config.toml
n_layer = 17
d_model = 128
n_head = 4
n_kv_head = 4
head_dim = 64
d_mlp = 320
vocab_size = 23234
activation = "swiglu"
norm = "rmsnorm"
norm_place = "pre"
norm_eps = 1e-05
positions = "rope"
rope_base = 10000.0
rope_fraction = 0.75
qk_norm = false
attn_scale = 0.125
bias = "none"
tie_embeddings = true
parallel_block = true
init = "normal"
init_std_qkv = 0.0518
init_std_o = 0.0
init_std_up = 0.0518
init_std_down = 0.0
optimizer = "soap_variant"
lr = 0.00743
lr_mult_qkv = 0.5
beta1 = 0.95
beta2 = 0.99
lr_head = 0.0169
grad_clip = 2.0
warmup_steps = 200
schedule = "wsd"
decay_fraction = 1.0
decay_shape = "pow"
final_lr_fraction = 0.05
batch_tokens = 131072
seq_len = 128
doc_mask = true
train_tokens = 435300000
steps = 3322
dataset = "wikipedia_en"
Each number is 500 + 40 x the weight over its row's rms, rounded and kept within 0 to 999. Layers, rows and columns count from 0. Numbers have three digits each. The size before them is the row's rms in percent of the matrix's.

# layer 8 attention output (transposed), 256x128, rms 0.17, rows 224-255, columns 0-31
082:476575493504483475488481559511519498540485605537523542516567538461517510490551511534432483517488
084:535506427482513455467524411459393513546428505427466573528556487473544482482463508496452527554482
077:516500537447506460581474471497434466426519394508487520508522512461540485496498458504413459475471
087:443517520571448466427525492487493520507542545396473485519470474465444490541537526534561517488565
085:522497570457470556506536531491508576450528513517471518464579557508581541408545491527517548572500
085:466475501484490442586472499487537503459483526500477499432461501481530471486545555523504512555471
080:542506482542464574391458489513527470526460493367552475537491517552541483545489488486472417489494
083:464445466516441488528487468433513510501581453467529438523496582469502515523448525502539424543459
078:445507508495503481504450500514477522494500488486468490481385502416491403500487508488473547500517
076:475517588448436486521508464431491518483561535474470415516461522497541485587469500509492508536552
078:519461547499500559539555454438416492510497578458480506532512512538486514464517469527525470458498
082:531471485495578484461480549491545499535505489478545512498462493457523502461510464496500519483558
080:446504488496464519549499515472514499486458536455482498483497405538506425491473536567519579503512
084:507541601516531537507445496465422444538476496547539516462460487511489522456457518534521516412590
080:384480542491525494481495468495539459463466509564453431529506482525560525503491555479475534487507
075:531549515524449454485464450483498497544486531454474420498593488478523542461485492476526543466508
076:472417498460537494519546532520414482565531433426509484600513461458560606508504513488508471531483
079:524483462526497505459479496520385480481541545502499496443478546500442453446509486500471501543534
074:464495510489456492473451484516530492497513470516463602545531500402535568551554471502490457525538
084:497477466493569435489493457535494531537548576537509494542498583515480434504559525546449449452398
082:442532486425428502499525499592466531494522538424459568499459500459528443444531459488588505468536
080:534518507506520502543579531444490474506481550483517443488503516569524488527532467463524526473502
085:538409504463576544420497459516518447455480462456576551455451558429560482450556506550510479489443
071:486482532528498533495487559481484494540461518428526527454476543497556503584504608487457559502511
086:528522577449515507399440537531524543517503493530460527535532493468550522431489530521472532521508
081:543539474465586523480493545513503544419513507480472459499536494514545574510435542500492445525470
081:488437539448526540478511520475435488459497524456534494514524485483465503442492562498536596457479
082:460511503495471467491462454557432438545534475491529467525422553424401472514428456501458518513452
076:501490531552579463474518517531430455437483510530479487541495460450470572529491477490532510481474
076:491521553482501507440453531543517474512531513456486471541556461466534551493502401443541538505518
078:497499625471457459509537452523470573475484548397508483563457476433416514496506504477502528508539
081:542508434525518540523535485506534489443483439558485453504500543543457473526548510535531482488463
# layer 8 attention value, 256x128, rms 0.118, rows 225-255, columns 0-31
081:554524463546556524580469508468522445499523449461459537476464474452611465509533527540447531517455
077:448515536382475447514446478465490438510525370515544537483614515524485521494489490521469433454505
087:481530452507542478388495415502508584525453517443518595465537464543515488487510483559488520472468
078:486524496414419568606548521495465471508525510496438508495462471525494512447510542510529444561539
080:490495474404539492511574477475556466432473460458483560506449504466460553466515515443476508508514
079:460508518516447536481453511514532487559492552450526484491499579488506493531536506575490447480501
079:473487437511521545466540445475478486460537581455518494478526493483538380463552553504506502544542
077:506597486476533488505461464511508482528503497466445589488415558466473507476440497561507472521528
076:481529529408514563551538522474447506544481526501484491524523462528445475528470522511446396539454
069:484501511514541532540507420479486495450449559485510501496519487531478505483443508452615480465447
082:451495568540478479480494543515558503455496433473504560548521519451454505411557574502475504459507
074:405518536435514563580465556505484517526506575436516527536519490548526510545475497506535513537487
076:455516516514540539541482493494499527580495536524442539497503516584480470546472507475489523445548
082:510411490478475502486515567486506495513558480556462479490405427499547580461413474469485494506468
070:557514483493513540472495454501466553534493532489454481487496525479552493510501507474509471523462
078:475514468495546535545517494563441465458516549458564535466542458484542519529522422529520504515443
074:460489472544531456410426572547489491491526522422476550482482404492498482453447509551518522504509
072:496442533457439444483507441523456433485517421502491524530489503446502556485550434485510439439548
079:482530464465541505477516560508516529452514588535517474534482502476481450551537515551466514484519
077:517483543456398479517521532530496469569531474485436465514534502576472546526560463492527450487501
077:419524523521512481542530549481508546487455609464486429452500536556440456503489434492456471463493
086:491425533497535567434515500508559512502552537497570524465482503511492445511461436525487562478471
071:467431451549455468488555499473452506561548496494434508460403556547456525484527485543502462459452
083:444561561460513468528482536562473532514583473510482559512542503453538551482489515509514542529494
082:487480456571492507536513548504520474495544540484474473544465473513486491507470490473526468511603
079:496459516453467537524459453466413466460546563526457526499521520472577480458526536510527563521487
079:467479486500488483512486465542479461448552577407537548516492507434522532548541512589544511516483
071:533539511472589493534532497520462449387536595551496540445531492477465491539497439540525480513523
077:479539486528527487446539499544494471486440582459528530558543557512438556486581413463528524552461
078:529465549537529540504477485493495490499543457456433507563452452450516463528546533521463512506427
075:491480560528489553507539499549453530498553496536532442384528529576432467602575514516542520476460
# layer 8 MLP gate, 320x128, rms 0.132, rows 0-115, columns 0-31
098:541497498499425443463453494441444508525514527566512543506535581484549465528479552505525508490548
089:497529541529541449515537428563470432563480486501501571538540544424493433480476499492437473444476
097:495509491522507547556475503481461520558483548525428508470453511469550549520500501511519483493570
108:505558528510470493515454552620558455514573516477433544507500513483480459564438498441496524558521
105:455451493599523506496458486525438397527430499491474496478513520542507485482509548514454511467581
099:579527501485438536512530596441453445462553513439466518579477557548533523503508498504516487463523
096:517493510513475462536567501496466484545575501448516517510478493567511503483503538572462440533434
101:481452487456523451496542499489533477554557502400463528484454558488476534508495477413444534449522
097:461502493494569493573500465567516420499515478436502498443582483477499504501474474483496510481472
096:489417482418543452438492475546515581481485473447490469534550547517562529523448507525484526583511
099:549476538523579435526466469495450482468524443497518528514523506472537349485454473505510522506519
104:514577477532543484451510529516416442518523554472452471431539524502464556488478457459509484491511
100:519499496494486485474493500568493468551520473462449422494502508500573470506527478524532469549546
105:507520456497539481569568470510487520486549446532492523490404447526586463527498508471435480511468
110:549441490567487507514519539486439499513509562521432451484499490519528535517579462495457595496435
103:474501496517503464466472477527431549437532551558517514453519580599471572454509489507518551480504
091:443525491452433516535538465506452553537551495559524436546473547559518483493541516507604479494490
101:478469493473531520504500411476574462491464536423474514520448501543542506509434503515509533424509
102:495448489482560468481520455543485500548536455538522549463487538526519515554513505534532519466473
100:506479485490545497450435543451516496499479503547540560443465522521492476515538524543555512408505
100:469507530536463469436530431508490544548515521518475554571477561502454529452465466462509510526538
105:513493512524536561458500510468517509567527487517510466422524458535489480463495504532477497502461
091:481430486452491525526478497528480552471489530510463504463518443502509550543564479494540483535471
097:485514525469488553515579455488506526482553541453445485489494543478539511405536453543499530490528
098:446546528414546470424403509537517452469455475512498490450496537492482455495542492492472516485532
096:516457497476482499456483551477435512483504437427493387469493491461485474512450508525546469557538
100:446581448532517481527526451479485475585418506505521444489514568548456537504537484538477559502533
092:470500454464535535487506442484514538465454512534520558527456459547476481593494484574531432522513
104:516395538479575498494515453473488471571551576450491560502456512502506515515487477465520463473523
116:499494461467471556514549517538427514518511516498542477541558565533501532524460544520537532455419
111:543527496531473551590442512519524517531485513463544553497490484535479523506452474499552514393521
109:553457533504481508462546473468510553551527497575511420550518508512466473458536536561491486512511
101:446543470449458546524511473555494515467469570502476555515488534444522430544432520534445517521517
096:487544460489481482507474532449459505550528577561460504447504508512491520433438565478473412428510
097:453553494480556524563500525474401505490568508457514482525542587425508473529536509506568554506523
104:485482474427524509486536505523429494497489478484503459523528508546546501539479519434530479469503
103:543447530491492453452443462557519503436547500486461501456457444557511533528548518518520577555454
104:529544516454448511505537544440487442539497444558498519529489484511522485454497527538488495545527
093:424532418461509428509494481457398439519450397477535529429473565511479522488553507451475521451406
110:504425520453536511486508514500498516484483439543527471527472518511474458453475479484498563470488
091:445410465524529471542541563533451535545467532496423577516538444459531480451466515493458466422508
102:577489491489508450569545500561514492539442532494463497548587537519562457477490481529514492509507
098:585473534467559528556503533483603553541460512570462553575500494526469507465504609491427462486577
108:436516495504625509473474497483463496455421526492564541529475523557464484553501573522484508518477
110:545470460535518496541598505494508439550475503441479483579616482520431525491531555515520466514575
100:470514508484509498454487467518551493530461468598508466513543556526453526524463595552508515508530
093:436512505463594477501595522503552514550537479474485520500537525540405462452495528557474529503523
102:504517498452514440492485547513505512497532399460495446514481514531585427527532440472480490458521
107:508484513407611519486545509416448586525533572495507433490526516540554452484578506492580508445466
101:501510496544495518454527463494486533481473501506545487490493519482423500516490490529484480401488
095:494506456552489423500446487440469491536470505481493558479451567505498484481455478502496452515572
102:519429535523507534550489511568477504462568512492502510524485462502517572582492461513518531520508
090:487461476455441396543472487483510567464457466430475555472471555491437520475490479536453458508423
103:542447480537530465543572503491505501491426555487512475518530460461490494522450570493396536510530
092:513546492488458516533476500562483480539516504509481526544460530563493481479444495428519566588506
101:570432496576475542476487523517467430554552488522472443545529440479499469515519488394467533451571
109:494562506511496493499518537479587463529516487456489520481442587509499478474500490526479542457516
094:565460567495491545479428484504542423487454528473525523443468494471499497538546439576523485516513
100:471542531514495512516430519524445473444513506533466484464512571516499483456467461485472525482513
103:521507460539524466461449464496498526530509465421508464548473513584539416432488493511495525499487
097:445504503518487453548465456612476519512499494541462547508530578442422533489503490491507537548523
102:419471420485515510490486444500528479572573463507538531550469527512513442508442483563504501516412
101:533506516482500464464534418505467496509557512489524545558453528503438462534528556437497489442534
098:552503534483458455479540495514504524468494558489521388455486500443504513500631498486565485460509
095:476519458474442490536424475488489523540477386502537516476502481496525482518596472465495484546492
093:449547503538461506486541551435537519476505511569460497490552531546501519496480581595535491537589
107:403453526506501432484540487516455571522451436519540511581492508520576511558521550478514513544547
097:469485505478479506507529475521438471479465497565528399487531523534500507578463562531506500486460
101:423486497529523485467528484501436451553563524585501524515484501511543415537556520486483493560452
096:454411456480477508517599510495445520517510513518467531492423482479489460507447504522467510496504
105:517515518460478535483524500502525515515451508455555501529520505604432538504582497497456589485523
096:531467485509530545554552521523537482468470433473459548458503531441474465450457524442524515396554
105:495512482477519554545532515472517443527530536558413437483479468430554449494489476507441561525586
108:479511537441503489557493455544488560572496472577512422489531533533490517489468579457482420500524
092:508498546508523469534501493489501436491451510478407497475461510475511471437526497517481541533459
100:528545518426623484606481435483489494440539507508496518422461491490528492557466536483499556505435
097:503504479458551471574499494425458497507550460480485536444497483496567395604543476510545426462479
099:499489535533498480467495526464471457472535499575511567450470593553519479470527526503558500487558
097:461537559485543528525511482485442471542548437505540589510504544507543539563454516519537474495480
094:521502542448442575449493493508453519543507440507539562467517525482510551502511496531495535514524
104:486490478567531486548416557487572462482520589502510511498471483540517526470497482575492489503490
100:434495492517541542422512551564452477585516521463486507507492542544440510504479455496536505515481
083:507502482458422554538533441474483492469490478508412518547469558498483483522463491435548525494608
103:544500582509488510503543553516471477573496588551502498556499549570508407468512539523529483497492
104:519539526478491540489501499522527514430467471504491547501441509438482445531440527478509462608534
102:567508522477467478510522473534426524516551526552567533460438568557534497483460470445506509516505
089:429537483510545511563548531417494521514535540461499510465530516520459475523495556491513416547500
098:524559419487504524523499505546484579517514514497540435493504570469518557459493483474520484551514
093:533521482478502514514537546521489515445454580525535482434474491482584540551536483485504546527488
098:519502536460524554547474429537496521498488494496512430447542540495510490513439505462485445471522
099:494474456445612530499494527535409455470479588538486488446466489514499458473519476521516472551449
099:487520471437541446497437471491518485434582522483555509509445459505517522483457534491529466522539
097:494548478529509494568543526456530513439533488474498424483568517511523502486537542570508541575486
096:446517475425500560465515430502479508535439458424536483464564523536440544546509467554474506442455
095:522557539441571459487505452511446447484463511472497510537539548518531491472489513502444517513493
100:470539530551585520477493559490570530394450517567437566525510500475483445479515572510494451515550
105:451511514452542497477575466521472517438491503533520546419544519572555490460504528538522487481556
106:532494540461524476499525503534464439496443488524500522416451555506526518528564521499522481489575
095:436515500534530476561484460524543470500440557454453418433547535558523428533524511540454537477585
107:468471486498493452504525466491473469508565599495489448524559532536545513518489553530444457463506
091:585496552500527521486491476506502434542559462461431431463526560524487505513492521456474459557521
098:460456478489502494567567469420512489384561599510549513495460483536526513496510496490565564467467
105:547482567411512584508447503456506518528478539410554512528480586475517569470473596544523446560464
109:509507429518511429494456448518525440505542426463490455516489537551518507417493479508453451559531
098:494461469447453559492504448570495471522460514531507514520513463463529538476432481547534445454562
109:544531534498459544433549479496495509423556423534490519483518471522560470572468505499460583494578
100:506454475524534552518545541494515497555548487472468458426480510488479500479454475503519469557490
105:534478465524566534465478445540510500555545491498445501463537511494546468495485471448483520488514
096:489454521529474443464508492545539513495543466493513471458513499564511469526506500487466526572483
107:535508457529546492502532439494454543552500572451464562503518529520525496519476531518518431527527
110:481492513485482483457539534394515447488473527511505516486437485532502487406507543483457518533481
109:499508551443496508468572550517477525501557523484525496543464470518595549462504551455545491414564
098:530578570584511517495516485543539539492489466555436432460509535539437473484510532540527498546491
103:448540558527462456478503484484466500488493434531520480517466519532482468580543455505404470507540
078:499478531532513520609542500481542449547569450494526526494503489455488518484450515573421517539460
098:483586468513495490501490523488533566460468510476498495545510476465512551484425590503493492569538
# layer 8 MLP up, 320x128, rms 0.138, rows 0-115, columns 0-31
097:519521547543496523531559517534521446508517549595525510491508472565509531531447512540494509424527
103:387442490456493494450507455502422548512569469495504468432491491493489530443438455490418471497588
090:465549562545507567499474482513477487606492477527480473495505530510503411553539511502498553491539
102:520462539498523468449452427504495428394539505451493515463561501461523567472523445547479564430556
089:439499434530532512451577580501470629528409577502473487474449411468446555557456491444518458487492
097:484505520459512465512428463522484486552452478467578404533487473542466571525522486520408486537516
110:514523515486521562443541570519511514472498542546469542529506559496545511552465511496569489503485
095:484450473496494489488496501535524532499535514499525449521494470456520448524559581548526503585457
102:551462441538539514441508461569498525494481525470552519462556436475504523511504537440534443547493
100:519428517528542477457487533474512470562447533543520564529523506487513513508446568505530553558470
114:535539538575503504555522521488500444537438415573539523474510500482589504469513447478499548487504
096:477510464507556496487572531457431524527469518450504540437559513465511523524574522445531477480547
082:445554510546468523541485513523451470510490510506526533515478478473484515446534538432437492459546
109:544569509517594534471544487478519494546507552529508478542509500529562449540504486577518478414495
107:506518520487416445542530526570515510551458473486493466445495479486472472468499499521466497457466
104:523531519442476502511617456500539591514417474481437466550544515496449493500533522464555496561525
079:518528514509438556485497432518585412458518407507498549516499517474546456559447506628520413504534
099:452508506468521431409471512495524508559514444561516494476413483504451512533506509443494469517428
101:497425478542463540550517468538487485531472552476469488439414467485507429516463536511487523462458
090:492420519490512490543473475442452530465573464529527521453501481503511584552517478508536463489508
093:493549471482542558537483571533514545459566555498509550484514449484421517567471506483522524574483
104:445481521511489510500486512482518612486514580552471519472512500528488562525474412569495508505494
092:504526524509545492488477522429488497469501513482524588510535553470540456477512535538437521547523
104:521478494559444463459490603468443412473498514520543469475475485525498544529478412518483504528422
093:476493596619442498544478514470512474537512563465538510504474473501489588490486423556505535475493
093:460508454425515491497556441547514430468461488540476519498492538459540523481505486445523483545522
101:545550515457483462465516474476519560559594517460445477587507472529509542516478476405527543480503
091:489510514472549515437408495532437536538487523506426496527413495476488512567534500477511481506470
109:442472371524455496457564450519559576472488426501512395504534406477509508442458446471483489505495
091:582515465451428526543549459424541516467508525486467560519564547540447537500539445464448518434577
097:531444463483447536468539506523433588560507535501490518470553486512487494532473574458450510434437
107:481483547489517554527496541528463514426565534560434417476499498503465450472491522520446525543542
095:499477490520563484519512469547545542444438410519521478519505492492565513475591541536378525516469
096:432418485497515535530489598514444510547454519431550554536496517490563501490497545547539496506634
097:529547454545477497462504476559492514572468461478444493555418517542564478550448439439512469525563
099:445509507542507493541485535508551511457532547487425409512493488525476511517471536472557493544484
103:470529503481498452468436465408457458549457500489536527416458490452517546515569530506563558525528
103:536468509390537534514527535478493518452425509563492535433427488518513541531590488539489440556475
094:495494430460457541566545470517470536428544449525454524556435542515469493519478510538498467530548
103:499526428548497460523464495512491484487537515501473477466499548446579471538456451617507585502548
090:474483499600499535509503529541502557429406502515489493483584550487541533515467523443479458501513
108:518489475547519551464534469505545456526488543480516509473445482545528411559440480521462562561492
087:542566498469497515519511514532550500545509492502482545523432540479503440481431506485442437530507
109:565582427510465513526530523428494553525613444498518534547493527564520461424453533512525535467543
103:517461485511562528593506462546546478550502476453480505522483499547526467519498538457525511519512
101:463466497464529492502522549494586522530475511518496502597464546468441556490464553528489529459509
097:487533443435408497560481504474466470437445462528511508536427509508477454483530466465450491446432
110:435489499507539539528521534501477577489456507473497473475476526530481619516492522535553551496522
107:476513527497528524506530520475445426584492479545463568539515550488478491552455552489496469550485
107:492576460551525459451549539491512534479486545527502450472524517500515467477600506449556455490535
110:413550529359517494565524485477602507492466434538531481473524488479574498520481486490563556499507
106:498537508541532501494535452503505411439491518506510609540520537506474520438442463490447520545548
090:517466505490491555516474509547468521455532546440447479478406524496582474513471475467505501476515
115:485484447414544541492435518453565526551500453484459534455516487583492497487460543500530467520457
094:521503545500550549470565501499497491438532541423522449478518496440494543430512530556480539529499
106:484467477450529515571530471452532489490488490571511528555545528523521585525535540436558463544472
104:462522454513516464482562551508531540565499496484501484574498471500494485487497509537467603513476
096:470525507427514436547420571491522545489520508562483545487534452502371552423458449506471556509477
093:538557568539461487540456450457543511468447496571491451526496434487416490536547559575429518516527
104:462508526529544479441460503550469430503434518514476487458523513470509432447501476481502498534454
096:508447494506486484469426385492495478508532555487475567485475499498492490511453519443455549583495
097:532505507468570520472502526493489547531438389483524447495506499486516549502511475427515440455580
096:513508482439555457472566560498537553539393593542532545530499508495494527511495471561533477545442
101:464520444480508503526492466532537501531529571427520462519521497531564587488531446478548539508493
092:559459585505460540459480561524522495523592484528514481473469491474528505496528502497497485507520
096:535510499464479504514500457582531504491554524504473545512487568528457464581552547542484489526475
100:478495551523457504409483510492468501555532520511573530500507440600491492510466459534445599489502
106:482421494445539568485463503500528503502456536476559550497511590428412547501492526492444481491442
100:552429474473476436510487393497497491543450435529467568518428500490448492476551401515474446524495
091:483467534508460470552520530550503555486559512510483480498557552445520584484491541502463486450469
100:463574518486469480511481523527532571532525485558512534442481533421524437513511533470497469535575
088:505457480502431534482507532484571527516526544503532492538469486459436521507537506496496556511506
111:532575485550595514540478499503480536474526519413510561500596520588529537473519533459519477449428
109:453514519496433520396488459486476446505511427505469540461556554475442522515490494467542457528534
095:478507500521508474496489475512481438406463534540550401447499492473485501495576530454552488534499
117:505476482500511490465587549515533461488477481539551403555463520447541439446534468425469440514528
109:524488445500479533451535514485507426570494558453510430517480474521521531484506487517533514441539
094:510468488538474463574518445539483504501502524423499484523489549486499507509514496569469515572525
099:567531425524525527523538483440531551469488486456487511492492501541548542454449502492541521482585
101:512482521487519534535578530464483466430496494551479554498560483503441489483547513533536505536440
092:466525579451502478517547593516492526412514493467497457536571567450521519514530389547527453416421
095:557509494515521429465501561519515511541540553477550495518506535501501463464486483520559490546464
096:522500510492466398500459468427545507459530527467565529556491537600500504563486574526472528542494
104:454518598467460446517490558537527449517508496502517536453453544529520487529530574507517375549542
094:476576580517484464568486519442565555505563496569493453442451482498473526583489556476510469528553
095:461492542517492549506517491485405524465509459499525538457500468510429500538560510537461474481513
113:532467471524530555523471455491568541484560550480540514467494548525489498489510508562498460525524
096:524548483519493466464520544530508562436567531470555582517548466473488526460558511517542534539499
097:487556492489463476504574554453486496511519461547507481419436475488564512520615477550551516483531
107:511504531534482539461537509503499438549495563535525545416530511463530519534428565473534487579528
104:441474528535518531513475533461471429508525557520559513508444489484570564538597524545545485427502
081:482499504505547429520487525476427508540536550506567470506507545499557500488548482487561457526431
114:512415501541519482556509583431508511575437500442551531496541564530464511482490464490495534450520
110:552481466489497530466491556488484522467510499486412488485461484581552495548497511539539563443506
117:505548550506518533536511492494519515559498528452490503504478529462451477543538453519595473487484
097:500523532439472535563470513499478532543513523423446496533471465440506509531462519453509446511519
099:499452455482530534436489428467506515559460569470489408550486426524517482487463489441440508452533
106:457478494511501497506542520588407396468446490500457469509547476481535437524505549433540458469480
116:442502386530577550480568492558457464473495485613535511531491540524447546439444503478455502522486
119:485537542493488542489445544526419469498466520501592518476411472478511533493513530463466518507490
103:520489490461516493475451557437513418552526518457450512541476534408424486467478496427534514542505
096:513476404411505472514510479480506513502545533486536522463418542505537498501460541482448466483514
101:530469531515486465519539522465499488526420505503466445517467500541560506481562464517610508479490
101:519548534493493532487432578521454537502468450532488482552515544486538463496566491521443551509479
090:510481536475549486511454516486508532385434510554490570600509508489553524538550520499494498558502
102:477569569490497526510464517525540647537545543511503504436492493495485577555492489466487523479517
106:533556466454495469403479478557524486484494458498465454515497509467532530492461475548492504524593
107:511486489527569584463464452504500514467553493543536533483446490562547514481535576447522527586477
093:524476417493541531464487524478526479477467451446497549495438509447503566534553478540503535463561
111:449469504541481547406526449549510511503510500540477514534471499516552525505494534523511541501473
103:531394504491457504500460459511446547485539563553462504506489527488490464471520452552545538456419
091:454479483588559532489521494587532545470508514442551536470521516467536428467476460480502387518484
105:544450540525518567588505579471469552503576474490522571481544502468520492506478470546567560532514
096:562573504507476493610515543506546445432408583497499531552519470534475499500558447492551542490522
088:502504471482565511559527458488521561514474468487479507453536460509435471471451463521550354437495
085:531467440513473475492563565569489502505567414512542475499532538535471532449532481536622439518487
# layer 8 MLP down (transposed), 320x128, rms 0.117, rows 0-115, columns 0-31
096:589481448511520555521468547498564519401499571517410484462506525487516469513572463547552534492464
108:486511523445510480465499522534516553522516514480530492491524466473524516473510424491411549491494
092:460501462500463557480515499461461418454506498591586530549556487520547469445480532513463459443510
095:585466441530503522515445488484563522510492498468455479426482432523548553551564414506486497498493
097:547516481521441473491455459487475480446492485489475510483465514500522522525521501515523450490452
094:535515516505469450526532534502462495482543498520474584473544494552506410512439485554479476581542
103:546415533467455491536544492494475472550521454477567443389394491584489524472551533583462475519478
099:437495469487398467487518567486465528471491496513539443496446539522529503548499588516526456496494
101:528486468474504486500552533540528539457614468492558457497459506593539551471504558449528515518500
090:523479495485543486540493478473548491468486449504543560456555534520460473539526505465473427446454
122:484514487524450488576478461493472550410426450507549498498465528493541501467449446400450488491469
101:520489409452538527459480451516495510486471545502518531507567446566457448475579581474497499519485
094:490530523560468497461497469530488558536503545535527501534482591502444522519462457474480454470421
114:529463449501506497558518575517562546481498528453558475466439562503522475475543472480499533427516
125:486496543535457492502504538515445490561495494513525450500508496443444454453567514488465498454464
106:569528503468510529549472514487572534564447559512531510479507481499498506503540518521536498472481
083:465460490465476467501550567484542529595486544424385521492500497516548595572539553448506528481544
094:446525488465494503500545479572458503542500498498575489501470508476485497516509517527551506511468
105:511462510537506587463576480478551443470532508489552543411520492505527471519518480497500500477530
091:482466509495531583454510433554472494488459501487499484541495522434414462399473453437443518571434
093:542460540499491529516429582521439469457461497552495533492443529508555499543529529492466418503553
099:472444460482545558539517550508508542483573490570495484481585542495482472532520482536485541508439
087:477548475543481478442539509498447498532469478486512474490487540508548553482429491509488529469518
098:506456497421534470470511477546554512557491424497503510492538441452500509460485465478469541444533
103:500553502480533493479483444436472548487448484413496490521552493439399578571529512576520493443478
100:420565473478488531512478543555534498437449518549523579526522468518567545476519523496465473484474
096:483529483530522439505474503535515479524467494408520490491519573440552476510516540475448493503493
092:442515483502580496482414476529442502535542482455526488484523534518441552531416439514502483462463
125:459480414542533472480481462476509550524489486526517401515572498493562520494474536496486442477492
083:445491550502500488446483509498426529488534482515480454525478477509552561547452553502536508527475
100:535509385524506432546493491457482506477482555500515454536481556552506534485440451514541560494521
096:486527513536463476596478493525539434523492500448442610527486511531503577460418468429483571490469
099:558474613494408581507555505517540523531529486491533515511607501439494504477519565435526448432495
104:455575507462502509485439518425453518554481548466482550577527432502552507418468462536482450496467
096:493464540538493510543458486527410492523548488508566526528559537522443476481513527498593514418489
091:501496513500523484494536520458458444417501473522540408527465498535515500522510471472513586481514
103:495500459426505475530472456489519480536488550543486384498543460489464458503507521503473487544435
109:520415561459526449495539568459544481563510567531484509466443534465540442489556458471495450527484
096:504564564486536459452507456480524439520463512470469516468527536480531444482521511528503548447487
108:391526432478516450478474449490573539571547610537529418477525459507519432513468482541525453510456
089:534489514495508483441494437525459462457564527546498502495569484487552523587473472540510524454499
102:577496467512524476421527481491517458423465558442518494475485491540540438465441486470499503516453
090:425482545524508473480559480506440545492457529588543448406590458461482516554518485530521579458501
112:505471445584447541573500491541503511414494522519535503575522509470551472494500492504497540454479
105:495486518561469464573469511549532465468497489546514433511502515516525486513518533548508523511574
098:510448471510439524498498548572580498507474533555460544531569472469535564510485505480495481479490
098:482530496471428554515562539573450449487501506489488523480517550485548528560455507427495502541506
105:512461509491530530534483514530531513481538438468482486462394537485505525531446478603580485466555
107:496458510474507531417458473460575481559429455469500533580489511570461522503540502487501511472471
114:547506513489552446490521519435469530465524501463522446575458489510542495455565498523502467546523
109:516559485406460473580469494469542476525449567477518503573571562522529515545469472459581552493461
104:514514508508573530511523447477531493462431509517447572492505490487458626466532455520477541534473
087:477484475499552477460492506484485551480499484464465480480545534510512463464519442525473492420460
118:436607466502438550459476500553512451519526459451506505463486550574539497488478550476543387473464
094:416496459443584564515437480496489540519467465561473537454453498478498506529486462521511498493576
097:492522453513556511450492576492543493471506534553441482445532475488542573503540488459444447492512
103:491490512468493452581493499540508518524489536447549439530500508514487473517501527514528561510530
091:492528497535495545480608506495452525479542524493514534470536463538560532493477563461476551468515
100:469505462479464443480532504549535476517430487507532504538509454520504481565542495526503436533490
100:509497512538523457477467533527458498526514455506583507456488492446455464416446493541490541557495
087:507516431546521504463576506465509528501458489543562478530555564514503518422484516484483500453474
098:375537474411567522507515485488467523572565462525497487489498495495494533544457547561484515451463
092:500457453564526498403508498451465514498538439482508573471483487537521475446472491560429487564439
112:472515465428476513501485440505531502544565522467509514522500485588542582483566552484572497531472
092:442465568482498526507512485451438588531553459466539444524477468446465556446505549468497457480429
090:553509540465478486496504447513472482539524453531570478533565539479503508445472506478519495478544
108:499470487516517515457460478539461556500536536436520555528429493446407460530534443486481497441533
109:438483458514515454441471541514430498510547412506465448536495482565491489543541484420528496476499
101:465482540454489506459511487512471474449479531493540445500517515543522523504543496436489542463526
096:502503550436491544519545532554520526432469539546504472477486515459457518460510466466525535448501
097:526515448520463472501507526489549478562568537500468484414443532505502388494441452587551483494432
091:497518461472443504507501525511422557470451522495496485556467470480533539550581468442496474560490
115:526493459553543609577468458521479461492558448455482573464541532625566516531567599496444508443526
106:497500442527502445461499459515502519449477524477535468448496478466469537467464566490593445529530
096:517468513460510525505551474458458444460462436451460556544464485530526462504453524465495506518526
119:559432499487517585512516522539538506510471451539461436481515516500491446506440532496429434450452
107:441499495537527489456509489514460474503456498427535518504433543543348545437480511494428574509488
099:482543480514514533485612490440521488564511510471492522525451437522483569586470493483554581494509
100:509525535508547527510483487451476495593528479527452558532471583565461530521429495434498496503432
099:522462512514508498574489454453497491459525503511529543535527516459457455518544465528458527549524
098:441502542526543476535538605479458552424519539467451486541550462438542474454515478542568517474487
103:489556490499536496522501554584495473485494501426470441520458520507516494457527503450615503553475
098:492483496432547509431554454562450448524444492565536486540495498550543517551472452479586507530471
097:450501463506536445558544477497549608517523468467502469532474530525527448485465505538447439549543
096:456462493513480493450518529495475486544559528513469503482538480466487568469558438575489507389512
099:484500497464470476487491559490489543526466556568463508481513527541478483505465573465564443481495
133:555531527512535480543499532532519588514485583543503538435428563495439483491484526541518450538441
093:469468459577512501520481525493466526535518532494539489461514552489460556525541491489532590514524
093:543451484565582443503521507467508498503460453458430456555483562529494499500481488457470501435516
104:475451523469445436492467529487544538489540493476439506545487434563443514439561590516504553595482
103:522487490451547517568537477562445499492558516508487496548573456496528556514486506474474504474466
087:560466530517496433478531532442504505488518470432508463462579564557481553523501579500576555527439
114:543539490466522497476551527440467553507461444428506480436487516550463551429509497616535568464497
104:484490498472461495569543465503544486452535460459559550509503448541538536510568459496554477439566
114:471514490500511509514520482444485502484474521435547497420501525462438492505519522509562468560458
093:513530583466418403486538493445519514505458432441557497501502432544519482535455496529560530456457
078:458517497434494521444565476494506650505492520500460556491521442521511516384488556491461472499538
107:518440516470550480561522518506485450583392491543523477550442471483540500478513506443512516554456
118:471518514459570534452563505524444451543513532519558484521505492518481447477462461462488503509486
114:547525552482536444535484484520401451524569559522569573404516501511486459497528470495525479471551
106:511480414478530537539528510508475435514482506546488393566528521502473490507551488522444473458501
095:510514477510499521535502449531508485419493549502453444550489503472547471475536470565477523494460
097:521470455484543557470490409415545440468484504544452512532467542540423525467562472458528527460489
094:535519477484536442557459397465506506518492517507514418610486531531517496455463442521477562512470
092:457543507519436530527515439530515528465534512523419548555481397489538546531511434460449484465614
101:497482558471512531466487523541474552491488464520540481479568531504490567489506460502508475540529
105:530486540514474504493433469474528553451499443528494486489528574507448521553480455553488470518445
111:504523447483550545447492546537541496483456530502542503556476539480486587515580506533518469592508
092:546493454483493481486513511518526447512532417571510496495476469507592485498541474522486516533470
114:458536463528554500470523462536558505495494530428505554563629464490497480501551480474505534522427
104:532493486485560498518465551515482470450466557486549577495502471446513429564495418508580571454481
088:541579411431462493547445520476602487496452512538472466505488500504490469531563492526460507496495
108:463521528533522500554515538520458489519551540498509527463446472543498538420555506488465503562498
099:507514461505490450471520486508519471439417465536477524480442480449545512503560388507483493445466
083:463552486530513515414561552561506440461507571491590506486492531448500556517456493530515509554507
093:509490484476487484524535491534526525469490516479581542481603512514495526501497528463453548527550